Weights of a small GPT-style language model, trained from scratch on English Wikipedia.
Architecture: LayerNorm before each block, tied embeddings, normalized queries and keys.
Training: 248M tokens, 2713 steps.
Each number is 500 + 25 x the weight over the matrix's rms, rounded and kept within 0 to 999. Layers, rows and columns count from 0. Numbers have three digits each.

# layer 9 attention value, 192x192, rms 0.084, rows 179-191, columns 0-191
537466504491503507521532492513485481507491496496516480493522512496510506456504503527519500520485545507461502493491515491508475498523497494500475517554467497466548486524465501499508478497518501482490502502500500479476472469512491443502486495501519505500511508498523496485512480483484499504491518518444518498481541510486488482488498514488504508491477500519512507522485513494499542491484490490481508515492487492485510556494513521501531537524506491499502490537483528490494497477508496524501536516471483496516504503482485498496507531516497516481480498524516522480517490501500506507
499484512473517519485508484514493500493483480513507511503483531511505500505484516495491500503508541491506529493528486503504495518478504473499472470471511496456494491478498506494500499486493511491498525489495492480500508500507513488508522511517519522539507503487471487519538500513529508498483484492512492514503525510514535506485509488512486469507530488479512511493497517490461470498490479506491503519501496482479521507462500521495495478505521503483524513496503507498523472506511507482500475491499492503477507491491509484484537454488524513494487511477516519504522507504511508490
506481490503530485480506510504510487488526461511490509512496489540488463514479482497499501481535506530517520479487533499493499513494490505505481482498496535506484465500466495508513467492498487519491513510490501482483488500517485510500505507494517525539524524523478494499495498494512529530496538513483489479493507492502481483467478492499507485500492473522511526505468505478447512476533492503486504493496486476466476502472503501510489493464495523519507503506492508505499504525494505464498516504480498505506512482476525512498528510498514517510503531497515496541514525536505511495
488481511521482488520481502454503516510499516497529509480504519506496538536477518521497491506501525479478513509511520508503508484510496489504497487463505525498503506536475487517472499503488483501502504488477492561520495496494515464509491518510551526482487498538507511495501502481527466472470488519466494502486511511485538527530496519521525506498508514475493497491531491515497512517509485516487485528515492504483503527493484511470473472478498482484508492492502497470524498496471511488506496475464511495511496513523466498492474486484494470495499489490485494499519473517507486497
482472543494529509496502508493501481481474488503497485486504499500491493504476487519488486483492500510509508521502498519491479518491490477512496498519466502511510479452519489492521502480500500549491490486465524504483524491499483509520503495488497525537519489509468494529480501492487504541500495507501496488495549495514462481460514502491507499504479478499503529509486489455465467495526489485512480489496492477494514496492523507490479484520478501495488507512489500550508505511507519481504502493548485511503505481495530490503546510516511518519527524522512503525501507520501508521
464495544515475483498527526500479492488499528502478498478510469501458484485517522510489476497555529504484536481488510511491522483491493528519512474489536522522507487452502517477500502513496515485500488503508515502493479516504500495488511493498491497464495473529523505511512492516485515497492491490489513489497502495477524517496499474495523490509505510494497491516497528511479499490474484492507505481504503501490496495513504475531462500530485517498514500492490523464496505536519508491498480506483528469475509488520472496509482476498508513516509528496504503490511524517454491490
501481514491515492483517491476494462504509516482514517517492533476524497533488496504501499502488526482507491518511495508499502514496511505521489493467498464499506524445510506480530506497504472489479497472483488463500482513514521450507502483507504485569509514493481500516492509496510522525495476494526510519491537495507513463487496530502524487491519492509492520489495472480483496490501499509499498523509504486487499475502494511493490486486508522522494493507502502526480502499487505481495533508531500520514499496472510500510526518499509515502528490486494517506492509500524499461
476475525532481484494503506479519522507494499533522542481493506509509550533493500516460494478537493485515529474506500499491499495490495506484511469494515514523480490523465487474485495527490482517490485504493503524498467493494487545511491508507533522517496516480485504495506498502515475491509519505473498483472494509500499541480508468510551491499498506492503521519506527495507494506515494500515488502533500493481542545489520503500510490476484498501509484507488494481515516523486505437516515478477459477488508489488516488471505500495498477507515507487495510509527503535487486520
511515481494513491476481498480525490505494478519471513496500516504499483511478484496500500490484504510488503511509510494518499505482495527504507485464508517511463492515472508500496494496498483499515506542504485470508500527506474511492520493488524506550479502533494497503508506494495499506537495498467511521498498481507512491486505521494495477484506509464508490509488474469470519487516493497507517503504510475516474487483512495482520468476505536532513492510481478506489491516495494481487545477502539501517499484515497509504497500519498525535505496515521505520557499501515514477
500515495470480499532472519473501513516512501467513502496482508446534490490519508514541509484486485487471454496509472504498488503493508486487512532528497505506491522511489521476516498497507496485503477461509497513520496499481523495504495514500468506475498528496509515508514515502535483485504502474504519488506459507511468520483516504515457511479497490491499502484500503520523474509490492512513507515484500503519534501508484498471527531486501527519504511510503507515478504487501478473486504486491454517512499511494500490514461544506501483472498471485497494500516483485500488515
501507499504501496484524505526470498502502454480497465512508490506502474489510507488487504518472506514510506537516507497497524495469499488525521518506472479485498501509503501449527504508496515514471493495495488474503512524511518500507512479495515492484492483507475477501509477495489535494518497499462505488491524494531499482457505483504476482506501505539503494473509522485492521485514494479519497530494481502513507486500515483520475509496519516481504499495489519514500494509480490468507528511488527484495493495456488515492470535494507468499496495504513508530484507507487520479
518479519504512499521489510481502501527510529463520505503512509516527499490505524511496509479498510493510478508503494508510505507495503491490481504509513453497514516487533508501495523489507494497503479470485509497507501478501478508512502489490494499503491503475529489495510521499516464489499511502484490492526516496484518506470496502510491512503534504505523504498499482497502487502464509502505511540505502510518525509504517513527534514485506486539477492532522508517499450487470489503496515503489492485488496498513482496493515494515482508483488491490490495493479503504530482522
534464504502490485506517515534488478506516477502503474491515463519515495496484497523524503476494532464498515486512505506524504494512497500515486472487518484499475531519492502505483498503516494508492518541508470472495501490481495510486497492497533490456486512489502495488508501493505499483499479507560510492491485494509478504510490488503521510508503507506500492514497493495498506496532501502485484508523507510483518474507507509520512490490503485505478506466487498516529507516507519485516514490464527489512509468525503479491510520484508493517484514531499480509519498512478500523
# layer 9 attention output (transposed), 192x192, rms 0.102, rows 179-191, columns 0-191
488508506501506475481497506484502495472497505513485505492481491492507477510510496504477495481496482474518493499505484520473529520466509488541503497486503506517476487475505483520502509507484509503521497493538470503515503496497491558504522497510497511501509508500496487500515516512517509513528495486515485502516520501509492465500491493505522490480497504498487475505492488515514471509482527515516504509504514526494503508496479518502480495484493518523509495486495454504495494486508486483496489484537509528486525486510526481488501491501479525487512507499493493503493487506523503508
506476519522503488518488497491499499508511510503495487489501488485499505500517491508497493502501496496495489506500505505511487491516506503503509492506499506533496509499515501503489501525491494490497490509498492510511482489516483523500476480500516499499488512508508523489472492498492502501496513490494500493485500510507488499516495512483500521498491506504478487480505488505496507517513516460510488496520510518491487508511513497508471510498471503501493493478503507484517521491500494485487518497495499509515505488501499511482485517510500513479499519511512495462481481502521492515
475508514521509526496491487478491506481487516483500510478503491477511529504515497490498488518467516472478492492494482500510510487499519497495495510497510486491507527514528487499491506518497507484501489512514488532523504483485496479513513475495497496494489490496498517511503491504504507475504481506499506511494492512505519509510510521484516530500513503493468478492537494525507491549465502481508488502503505518512519501501506497499508500505502499511472517490514497503500505492521510509487483496527489494488492501506508483501488490499485513484520490511480483467485482485488488514
506480501505498509526497471513507496498489485500450482521494507507495480503502508495495514479505493538498501513492501491515450500507492516464529501492486481513476492482492504475508514480519499502482499504516525468498485512506500542484500478489485515511503533474497448491491493500477499515505498508497494510506511495514470482500487488498500494509498489500542537516474496500512493496518518485504507479497498494522484497498510476512526518513521501504507492525503505516505500489513505496479512493494514504496515499479513485494509508482495491512518513498514510513502532496505518501
516493508491506522497498499492476493499520522512496506473491504495505514498527498506495490517503515484505487476509512507504528473498495488506492502499520507499501509518503503495493502520493500473471501506502488499502498503475516487509481489518520503487469517481511522463507495519510512490506499509503502502482489510516525497506510497496493507489503513508455473486515503521504514529480504495489503505481498492498497519494515505511516501491496499526514509495528488478484511494512492499487498490496489503507488506508496492492493465512499527472474503509482473484482476525504512509
525482497509511483506489478518515515506506482495505503532497524490522498518477488488514524508475478515515472516506493493543491514504504520478481512514477484491469494526498491509490517494493498479493503499520494501482485470508501506488519513496509485509510493491494531502498510493507483520492513506515497522510524510494499501489513499488484507486515476492498489505495529495507509499509490519495496489503497512523490480507479505491494482513532496491507497516498513514508487504518490510495505498509507497505488498475497498485496514491482490498515482499496494477506494498518505484
487503502495512514515485513499499512504510484520491479485488502500507512477517512499480487480512490493517505492499525497503507486518493473499489512527519511528498507507517500495475497514488520512499499500508507522501512486490489525495492520511501496490467492496529518494473488516503509493519504491490497491494482495504496484534508485480493482486497524505483493497501508507518486518516500474494506512519505507503508519488510506503505500493467493511499511491504483499515509488507488497502462494494492507493494486513510491486493499484492511482477514516495479502478468507495512532
524477506495510527515489461515490500491514505479456501506508495498472482510498506504525507497490509533478493513501515508497494491508516496484496506506505493520466486474514504471491501487511500498477504497485514496504488503508489459506488502482477485510493515499485474508499503484510524504467481507496509494505500483521514494523495526487496524521504501470526508497493497514491516506506513505474510498480511496525487477497488481517515497518523499503507512539518527513482515485515514522468503510488529494497492534502497493516472505480496506497513509488516483485488508500520515493
494498512514503502482489501502507518512505502487527509509494492496515511489525523490496489507480502496484502499494499501504505510512517494502486516500511486487513531499509492475527491497478519492489502507500496525496513469495486484499495507507474492477501503483482520508496483499510502485479493503494497491519485494492518500507479503515508510517505491516473494484509509516505502516483499490511474511513473511488517521509497490509516521503480511480474513504515508498519519509502511495487486510506496521475474502495506504511499495496500492488518513496492496485459503493488481492
513508490531508508497512509524509501494491495514504495506509486517485485493476494507491504518513498520513507508488519506495473471506484482500499496478503511485510465481521474501504482495492516505524517497481489510471499503536489526525502493494492498516499484512513488494515488500478501505487482488509501488491512481504502489507470513503512511508491509517536496499487485496496492490497504508491514492522503487519519484503511519510485467488494493474489499482494494490510500494481500505502494515486515474500486524511504528483508503506523506527492492502510519525490503496480514508
484508475485492495485499498491522488500521505486525509494504493490512515505514506499514495504500496480504474476483501517496448519499522504494477499500501484492508507499510520535499491499500493497509500497504511516481490516499491500476508516505480499491504492491520520501497515507517498491510506499499479512522512504480482511511510522500503497517486498509527494519490493508491489479488496521502489510510526522504487486492485511510514502523487500498501504489495499487484487512516498508487483499507487527493499510509492488503488502503505507509492503491480500458499498496520473496
489502497513494503516507501511484503473471486541500511502481495494475486491512498494493495517515496509500492503504505511512492497519497508497511505483514517520504497490503481506513464508492507493515507487504508497474500500508496487496488524499487490501485524487487512498504491510486519520515492513516501494490508508510501494521502512485476503496485504493498505490493506490481498502510505503500519501504502489481492499475471499513469508504482520501497508467469496485494508487519498503505495494495507509497506510515522516495506498517483497518516527500494511504504482510487496510
487513514521497509484471484487493496493495506518498516524493532495505513509516509496485498519511502513495498505493501503481507502492506502497483510505502513488530503507520499472507487507494503498476486493506512522487482522512515467494468509494470493519485489496489508499490511487503509504494508494467485508504499510505502494508483501507523479508492490492494526507484524491495506506495493468506513500488513474513485514493497473494509517510497490508526506503520477493484501505511500503489488490496484506479526515483501496517502486526481498493509514515498495492497490484504507499
# layer 9 MLP up, 960x192, rms 0.164, rows 0-23, columns 0-191
488531504505531489510557545520533472492497509507511486481475531452444500505505497513486502536473489490503533489487498491458496521479531531487486503509549469501492492476558490488541497444510514498501504518535489529484491505535470513511545482490498544496520513463458530480509503499463526463495484507523459529511466510544501494485511469552479508506512510477513482459446472517481502439530488498486522454481519502475516483521480519480557492502490476460509473517503554519545560514498483502489459504410489502491485492554494544481518454480486463491488527494516477545473480457484495535
451463495541535472496495483451493499502520524580493518496466448507484493453485507507473509492502555482499469502517509541502470487447520482521493531462510494511505498545530540495493511518477532489519513524518472554466510525543470494518444498525532501451491526479473481453426481523446465531498457491509483504505469516532543554507485506537520434469471452468511506447517530540512505515548511520527481490494498511487501528482505515513482528469498477508509487521496474492537479520510504492499531500537487498540492486524535493487505498515523502531500502473566491512458516455500478462
478501472457507554572508504466550498512498469521519537492472496515515506451512534486471533461514479521490514491490532482497477504467544532522522520484490473513464482481532533490469481461512474525461515435521464522472500490489558491496516511492486483481456473490503489463508525501489513458520485489514498487481540514505473510499477517536486536527518497429505488502489491486531469468566495505546453508544539510489503500547467532501493446499500561501483483499505499501494488517462468500502555501524463518448467487483521564514517470514473500464527539562524500545464483481507498507
512485508497507456481524510508489517487522510492520525497485463491476502516479459526511521494516487515495491506464498519468479524525503506500491494507475509525485491502532494535512500497492514511494479460489475487496492476506508493461487498522516500496488513515493515480522487496498473528487473450500471534520455501539462491482485494492514505478480481476536488494499484542502521480484588491526478510497507488517454500531520462467499497527459502556530496545489522464518498527516458513511521503493563483512512485496531509512492516467503477515460511471498482511499505501464514498
451507537491487479504488525496503532483530526521476499482502454463462504438516508512488491578494472501474498504517506477493483515472499499517482495453457501515467487516482493461514539485543492483491456483499480517486519521542473453461465516485505513518511508491486522505510502513519508516502507526465449529509441513536509523515469490539541500502539521517502478502445518546479479502482503537493476524506484499533500506510509477510492499481493496517457459516496528513509501516456456498542502541478500492492491491506461488480500522528570512498494525485533486480528514509491466527
513500491468470493520465508505511509507487494507484522497521460489490490520499478492513484488460497471480491518510514493499504516501509495528512467527471497448507514483489526468538500474514507491525476501521524506501541499516491509503488501540481533497451474508513503473495504511468473478527472481455513488524524484528505512487519488501497511513494483487517508468511468493492495496542516534510449507539516485495484527500488495513468535516506498510511501495478532500508512496476517525525530486452480540504504490461463508528520503518500485491478508548522479506476512473491519460
511463500517528462537507517496514508475458421478491517506513524500533474526533521471469535504454532499524587479524492505483479516469520465500436504494525513491504487521517512515561481485475486509493472469544528539488502494500529469474464525543517518503505516502481545496501502485459499523518516475510529495504511501482529499519459510501490510448525491523502527506513480470501480506522523499503481530462509498495455481493445482523504481448497490484518465544483547530539514465481512512487528478481537545456446507495493475461469446495499484495541535531483501526531496471456488521
493449490491518477502505510504481539480422474473500555499486515532468527517518526509488540495492512476508519548525508553508486497487534508543499511482470504467490517466496522524465498529524537532494490513474535503496508497490519471512491507505512497497485482564498492481466527528454479527492469484453485513470493495521487499507503486498497456509490490490506500476465469511510481501495533493499499492524510505522502477524500475519507505519513520510515467526486557441537458538510443509535498553522485501529512461511504553445533526483454458509495495512518471515464509467460481510
536526494466493465474507500487491459467480456536512507487502484457487528550532494524495589478467504519447500510468508508491511523527549476517498511534487494468504473464551513521570504452506510505508514434521477491519510520488534458505484482478550506553498516513492492537467486432512468523517518515433528505489483486515477502554492450539534479480480479507532473439475507501461484470516568511532494508496536527506502460565526544459540486482484510508512502525485476510484499561466457518503499475502525540494493493490491520525504524478503477503538503512523503494513449478470519501
463483489460532456553543491490504537483493519532523519495508502525460501504523505495491503494513473495515480507505532539488493501504494518513501504459511496478484511476500487487535513488540485479446501485537506562481512487512515465475506504539498508502473521520478539501485535496477531515539477503508514454486506491466520508505452466521532465476477485507485505509507558484458516506484496537485480487467542494514489528506505547510512509487517472526544421494505463520478532519454484482514497482503506450491489479530478498525457516483497513508523516513499512526491496480510513507
459500509508517505541513519505562477501535499512498504458513485481492479468517491547489496506526488478519485530464536493499466515488540509501541489517529516494484521522530509464469552523531500499502451518485459512465530433519486505464435512518492474536468549480460508486486535492437501513519503508511455477460491518509538502463503526518523519460468490489479510473499539482521461486501479515518489575526520501500496536544511534411495485502475576513508531522489534540469528474478463489474499514469498496499464505527426504444492495485511543469506507512495474511498541507510471513
495471483487519530540542463495509522539528474482515525484482504473483556512518508495531524516520540515485520503512487501496477467517500465505476483508505493481550494482520519493492511497563528511493493477508490545457488477500538511491490544521505492472494513459487496495461518416504515537522498462449503509483469509544493466481506463493471492486453499498513541500436480519448489487510476498531508521523510519487464482555502510531478465507522536499501491528488523499497502495489503513518539488523506507494493441484492482504501491503483492504496512497523469585475476481531504454
496491496501517500473480500521520452506480504528538507488481517497484493494530504496493517542485522504513499513547505545467517487498547507497513440514506470522521507477509522490518473482548503523505465473479494494442533509530485458503513525513502512531506453475469477466508512478513524526540455518483516526516492536502476484496475530473492533466501479537497500437490467541474527473481541484530505496469494520507514503474478482508517485501493533465543512494479533495557522497509505521485498436458466505531503492514509518515466510495500487504511475502499440515483491504488474478
480524533537544486543544511527490497506460529520523525484469500512484484501502535484464554491523524490467524498524507486500521474472500479520487467462502470555500491530482489528548480482521503509462484536530497544488521489511506525471500534536533478477515526470477561457531526496465485555506511528519517484494488492474513492470461488534498481530513501450493508501494479473491528490469501551505485484507517482498517508502464521486481518483506482487502483505492512533538500518491509513459496497461440516497475501492476508549509506475519467523511502461489502508442483493477496478
514502470516531455551513517500536521456491487481493519487477552529501501510510490483480521549508519531525548539501537497488523482494504511505460519506472469514510539495520529524524507490502486557473475430529466514491523477498553495487467521527531485496476496501464480494496503474491512523498490499490508463496514535509437492502464511521499523490502525520522482479535526492435521473497580486509509517522534489481445587526506528514451482525447489475533496489481504506520449518478496459508473495501538489473490512491489539501499480474477483503492483492513521515515453474470509492
521504472475519471545524477481512461508511520474509491513479545485491507504538525496437536509507491497516539539483528509500505485516531491496523464533521461498472532496506531419523471445509501558465504474498519568464556492549465486500497501501490488549470497528476508504525499483516513502520522467486477493523509574494509478456510522508519487488476485519499505483470535510436501466474541475514490516510518512508508504526432540453515470505465535493525484460464505518499508497521502485461504478483485510465513459512499491511492513499480532510462488526532496534498500524477475466
503542467487489482528491469480549493523484470507489481449485521483514445478540519531527501514490505457512468526458506471533495483473496479496500444480480499521524516523475549493490499532550499506509471498520463502467556410515485467518473533491517531474515489478478522486502536499479482537494495485452476508548523507525504518535496539530560519500494485527576505475414561459518519486554491493470535526488525502482496528512498498464480534511483493495560503501501532508518534516500476520500496484453495498510456468532461482515526473467482461500500517567492478534509522513485451506
461493521502516466560497531506474490494427520520508519465514462520449534528497509494519474520501502536474519492499512525529491489537510516498497506482502521524485503500483523497474478467483488501455500481500533518466517501481529495484425523513484526523479486450510526497489526497515506517498470498459509522491509501498498514479483515527478477524474496484512507442501472498498500501555518536496471520502530511550506503521483513501456477498461503499523471524457539463516497470492532520515489535486528552475511486476451527466517468480452504495488506529511503531499479487526509468
484503549521510461488492506529538528487520541506520497482512471407512498470481511499464466480488490475463497499478485547531506507456528512479474545499535479496526467513522477457476479504523509495502497498558510513477532484488480502486510513540497548507457540450500517459492507494511500481524483522490504559502481551478509509464468468497489448492510480494503527502524478548502503475531502490498511535474496498502528530507493490519471511477513483503502504498455461510507501525502518489535551524469514495545471530526540508468516533495495466503500519500565466527508464473467489491
468493489456536419520525491474480479484501515484511477492490471460489467484605518567517530516519516501499513536454525515483495486513508477503461518506506497478493544482533524445539469508559530508495486469482451564417538468579518427498511514474503478502484489506470486491464503459470486496443500472560526487538543493516475516463480469475463457517455458517516508493457566458529494459543516513480480538542501597546484472526523572529485505534502508459537455505488566480540478479497490463534504521487520509539488457469431502502493527487531521531491509508541508554498471479506524483
481461548485539484499507513471500501511504509517485528465447507482532522493516513555485499489511486497474523490492491488524464516466500535480488530446532508537474465525504538505500519490476483520476484431500502504507462503519520508487432513510504529474508470474507509500476499528515492520522455483503485542517535502510574504489476474508523494484526495454508501513467486517513495481494508493485488491497507495533506459530491506509496497478467503504503470507481490502520496479497490480508553447512527494518498488493479513490535467487509484498481538545522511505501509504516462516
480538497487508469491492536481497506487513522502558505491491480468500511463477518493517500528467514488476500497539511498571490523522538500511476529518501453488510466484522487477500496486479485521474504522604499491482540533518472501460558520527484551510473494479495474478463522478503530504532486507487519483528502538504513497482492495499498480498516500457507517510486456511520533506483520495471483498476502510467523500518492495520467520465479476479516422504507523462503439506453493492523553542482552494560482467468494486505488514526515491499494468483509488517489523491472506519
468480494492533493475503497513521473487512502521499502469470482521466526523543481516533566494464510506474539485515492508547520500506536466521442495475527495479532491499508534493517502423501536503478462502499527492482554512516497494500478492494505505517504510499499507484518508488490501480495520486499460496467491530464475478449486473495539514477464464510490463491518491524477523455495509507511513496508548503508544516527501507522509522493544549481517490509455474514537468522533502477500492503472521467458506473475491541471471499499525530493502491508487487501501486528502502492
493529503510473495530515527480518513502488490519496545479502497500440483475494513485470482526482507489483476487483539528438479488542498496499515533483503515491512507511494535487493521462520509483449486501509495520477527528499522473483474521554494496452467541499502507462523476509460479526515461503484477497509538497510468501480459496493503505519513522499485492505527481543504508512554535507490465505496498519515488503517474492459466484514498489488490505498488493529514533511515500466526482510490485531515494501531461511463501527485520490482544565558525509480472489442499515461
# layer 9 MLP down (transposed), 960x192, rms 0.127, rows 0-22, columns 0-191
496500457495445513487502503494559456496469446513522487510508483516492503499447499483553545530519461527492526526501554475460516507514468499467455495532467544482480515464511509514509503518469466483508487496501505508505480416510509525524506475506466513539507530515478459489516490522531558505474485520520474511482507518502487504472522455522511504476499490459523487514471504449515517494521575526477496497479500465483493507470515543543484529520539474502476521454516433497503477492524481545470466470474522489493493524497542483539478483493543501510515555524485453546526483537471510518
442530491444501514476523493507427528510511518511505507484524524521496499507474535479533482501487548523495441482546486555530514464454472518511513490480501502495520551524492558491479555483484515531514508462528467485504506479526476472452499496521525538470473473481501431492469468472503523498517485472529497507484525501500479518491501531497506537480517516463537555485508463483463497533489492515478512529523532517496518519544514505466500486512545479548474475497496523458458530524461472515482493513512464524489473475472507536487522485496499482500513537495457529493498491495486490525
521511518540496536464515461528558491506464509514484515513502501447477489490472462481507498449511467455492519517533450540458490521522473484524477475448508552487481462444504472509516470531508496521537506514480508457486507535490510501515493548495541470508503499460458499487522482503546486524501559507516489542492516484497496457529462501510495518530481506457512505494538518551504505514487550505501546542506527501496491495472491506543474501481512539516473536504478466502493474531544483496492511461497503505498491475529480517507527480473505466411471483579445482512502509504530499503
502476497538554467525504501485501468512476499483474478471528478503478536460466512526509486507495521507516500505524529501536517482480511486477472486496483502511498509482492507488499464554519473483463513484502539492482506488490495523480502485463513511483518504468514492490532509532489504497503491500519558516502532488486487476498491527481539510479495473531474509511526487492475516491495506450482474496480483518533465491489508477501519481504532522508458512517531510510502534483527480506481509507536502480517513530511483478509468487536486487513539494531473515515499489536476505525
527499550506454492506517526487515518475506478533485510528464508490487511526436486513490533449558542516505485500505537512470533450503501479492493504476482487511480522473498511516477474494503461470493525484467515491500476483522528499520514493515509468518498503522494494506511515478513526522519533471519467422530459512518497505471489493515475514514491524442499482516544501493525500475482488500509492496532524486533535498510493517507493507538515500457499524515509459524509512512477515531479511463471500499502504476490473549512506496489513508521491438459519504468507504517500461503
496495517502500488475502512501499513494477494528486523530487509481511492498499502517470500491524502473453491502491467517480526503515497510477489489495502501493491506489507526500481493492480471498498495494500534498541469482470532511473480483497514514504495520531483508478505492523496493499494519486495499478527500498495499495499530521479484496513493485502511514505510534483490476522539504500486482509528482485494503521503536520450506479502472461493479523490493532501503517522507532509522476498493499490501602500507490516496506501491476493513520509504526502496530470491488512495
493485519502434491517461500475518468488472479508516484487517503564474498487524517506494498515453502511525533498506453503502561509535523516486473483549524484493470467519531505458473496568511484472527488476520510520489464523522482509497488504480509502520452462527494473518495536499500506540438489493521490448498507497514551457534463495473517473450498450497480549504526478512526515500523470513510575505514481500490448450545471466528514514488526492509495469471518491502518515551470520485531496472470518567529544510481520489539495546443504517506474493492491462502478525517504502523
478497516486483494518524509506503495500469493494497458505492445522521524482476479495514531540525506489482493472505491524480488487533470542462472488489465504490511461486471491545454534495441506472478468510486475513515500488449542489527519480499477475500473489487503521487522491482506512492479503515490564491498515519484501481502489498518513518526489504527488506477521533503527501484540508501503500498490494550531442501521498489533534494544445521507520491496551507506459503499499487535476474476475487512503516518473518474502561466506473543504503516505510484521522576512451525507
458501462477490492578512431471548480509524555467503501555487516512521526543506491466473457532470499534560497524540538485489474472488494489500514544520505497492467478475507517435481485509431462487445500559509534496505515527494522478518485533556463482503511484563497532497508425515459490482499515560489551522540489546470491514533525478520503486483507503544470472485494476508540487569494486447478493543502485495462493475471498491501542532508483516476459470495546468504435488497557501524506472521510541553478430484480505482530501479533491502471496470529504512515450467489528520470
508511476466508506513476482493501478480476470526496517490537499539521449472506456532467524482497504541561476527500475503528467486499552504500529488490522512490504469493488503509500511523493531492495494530488503493473525516502508566477518500506508481476497506511478462500513517509510489472506530502533479489482530496454509530555520493497477507508543524500469529494518503491567502492475511490499450531443512502503472495482474504525462469484542515471534511537507538503538478501456490506447502446544504476485486523473500485492502497476514510461518450491502514504501486497514497517
445514552506516476495473539476525485514454503470488488522542485490489523488486507511488479466551510539490469498511525482479473513476496462488500490440449504452540511495480498508524457503512519537533481496497536451490514498465563526503461444526484496535495467541525486548494481508504487525498534465542539489496484477518525467512555496484509547509442498530492493502519539502486536494520487520498460517446515542453513487468529487495515491516520502529524513505508461476529471478513494487422462503461482502551516485523500540486506509497506488551509513464485521499506470508528492531
505493478484510528495532503507445474483493486444515551535505506506521501493508518489496520524535532491492513486514460521546534473489459500519494503537497492509481515484508480473509515526518477490510447465492506495535487514499498473487517515486485469497500490526508512455518457534481511438484465497525498465467480525497504471502508478481511515509467495528499483454482515485503478469481528529489481472516497501533534517481493545485506490515525504501470501534551479483533487502525507553559460543514506539526514479514503508476535472483517500447527534514508507473474506498464510478
486498500484497512523461501467502502552484497502487509531500522482462485482499481508506533523524507514499547479486517522510479518522514502493475507562509521490501461464516481484540503556510515523495515489504483487516487483492520472506468468449497512457497515488488481516487476531472497455521503496520490534512518522494485504514485486512495490507522477543499508463453487488490498540465492476480505509507525518498483486494506525475528528476478508497502494514469539500505530496506492502476504501456519520516553508468475534476474511490453521519498502533482471433471517503542505521
476517473445483482492486488517489533529451481454494502486518530495500468509489501481496459520501509487501504519521515485529491519490537484525511485502488496501510491496529469527504480485455498491469519481545464518510507481483554504547479484467483541490483484483544505519551509516550471490500490461504508521519493480486510538508497472517527445508489483496520489502520555530474469506531500546536540478490486480533518511454506516543524463517457515541494487495512518468503445500529509487508477545521499460464519510517491476482493511521515478472465523481451544470496494457514507526
505485500458482487492486525455513506466520483509495502475476501533509461512455503495482524483503487489483522548486532520473519514515441469518508460490496492554551506513464483524479469478507481532493465551504497523483527493489543529500475488450512513500503478522501470536554441529495518505554495486484488529491489514485527474513513492511495466531449522519544518464485483507490495472469489481469482471467517503516530521495503505493486516526504510520538547523491549493541500513493518545514450558470521503485551475465480516499497521441529487501494516487501498483480484474504517503
539510475481438471508488460510513497519496485496489494526551501548491516473527459484444503542482512467524461464505467509483528479487519485441495468478474444525507528537506494525534481522493475511505481542492497492466511465545505468519470515536484558508513504462514513498517492527500532490505513471455539506511488492503495509501532467525503497459474477483505448499512526500548528464487484539440531455454484527511499482491512507475529481535461503503509484576494502514479535484502499525539450526505458540537480505494507518496494509509471546478521525481467504587490547503523520496
497496532474508484497439553497491489530494525502493473466450459508469559463518535501510488495511488531482488583530469479528500513490537499530499484510500541481516472526476531462522454533496550495528547528507488533467495568449499495487524478520517549519445488475507459485503492496501514478508520503493520498483518471502490503491472496516488483537499499500501488528530510467498511511499508455512486543462450516465517500510537482516442491543497487490490506457518474497501526488509504470455521486530512505493513500451528484399459546496501539470537506454490511524525511508497507469
479495511525480532518477501482449504479516512454493500490507512488507502487527501462511489488465486483476482494438495482480505497521499521497500484507506448458551515502494483508508522531528523487506523517513509543512471456524486490502501477542485477469486536504501493502502520509452483485494497490546492498468491524483499513497513537516532489466486533508501515547504513541540507488463503520506488515486516518499488474509530518485502541473504496490497493502513470472541491506496474515506534482476505506523418537499525480516510491503470504498500510538456544519483509471503479547
496491542541470462530494488543485485453474494518505482499508452527473515505515525501498512497471517514517492519513512511477525512499513500526515505538484471453479519493506499518484480506487502522448489482500497497514494496508518452533493523532514491483492480474497546497506511488491503546502502548473464475523525505501509502501504471536526514503498492469515532500525476467522494494523520517477512494477492483496452489481521483530546467491541513493502514541510458479524547441488524444529534500481468526481456487514483483496506522523457474523485542477487498506492517516523480493
547539520454499543570539492488574534518438464524465532495549473522502444534513463478431455456481501534553466451456544495499467461538517521467528554451554500526487482500474518503536483526455534502515451468414489469433460531499489461484616550554491549464571501480543411433455498447578492485526458571514512477531557487621514478573463518447414457500526531457504503503516488472483592498533412562445471589530516549441560518510488492528490533540491491494479476448483470486520493451525468480524487501484521445569426450452492527514473430442490540470538550528555576511532468446503534538
496477457501486518493526535523535482493485495525499496478466489481516512520520521530518493491471519492500521524451520500496471517538469445471528506517445467497516530511506474528517477449517523484511502491502487490515496489492534532473525487483530532519520492530473494512512493524493541533492498485507515506516490495516475481516504503468466507496526479501509468474451501505481491467494509477487475518477492476486505507511510495496486514476495518498521495498505513500483476504516526530492478467498481475488543523507476486507520463546537524543513482481486488478519524508496528483
500517517494511479570498510512503528519487453499518497529481510476526504533503531501519498471482567552514496511472501467482480454482497456521503513523516504498513498557518502507482486529495494533521518476423522531531493472491435469508506533496522507501467531521475515466548507514496492485454502479523489509492497526514464503476545510486499516482512500506489509482504509513511446511465516550472492519473486491502491497491481543513491492484540502477536480482463489497481511455521472524514500497501480457540486482559499487504476470542504471520459513472557462542462496493509496498
525489535502495498482480524503485526530471479473494507530461527537464486520529531521468472546471486502530493475513509477536569489484541523509522495477521451517532484456540482514507486452489478500450481473519492503488504492471475574513499508516497529530477497498536472473510468510486509485473499518514503470527520490496510489494519499530479479499510474494478454502475528480499488497475467513517510485489530466491469502514503522515541513484505461518525499496523514476490506504472513484488497539489520447498527492499519509529524532515505496482522512498476528526488505493476495517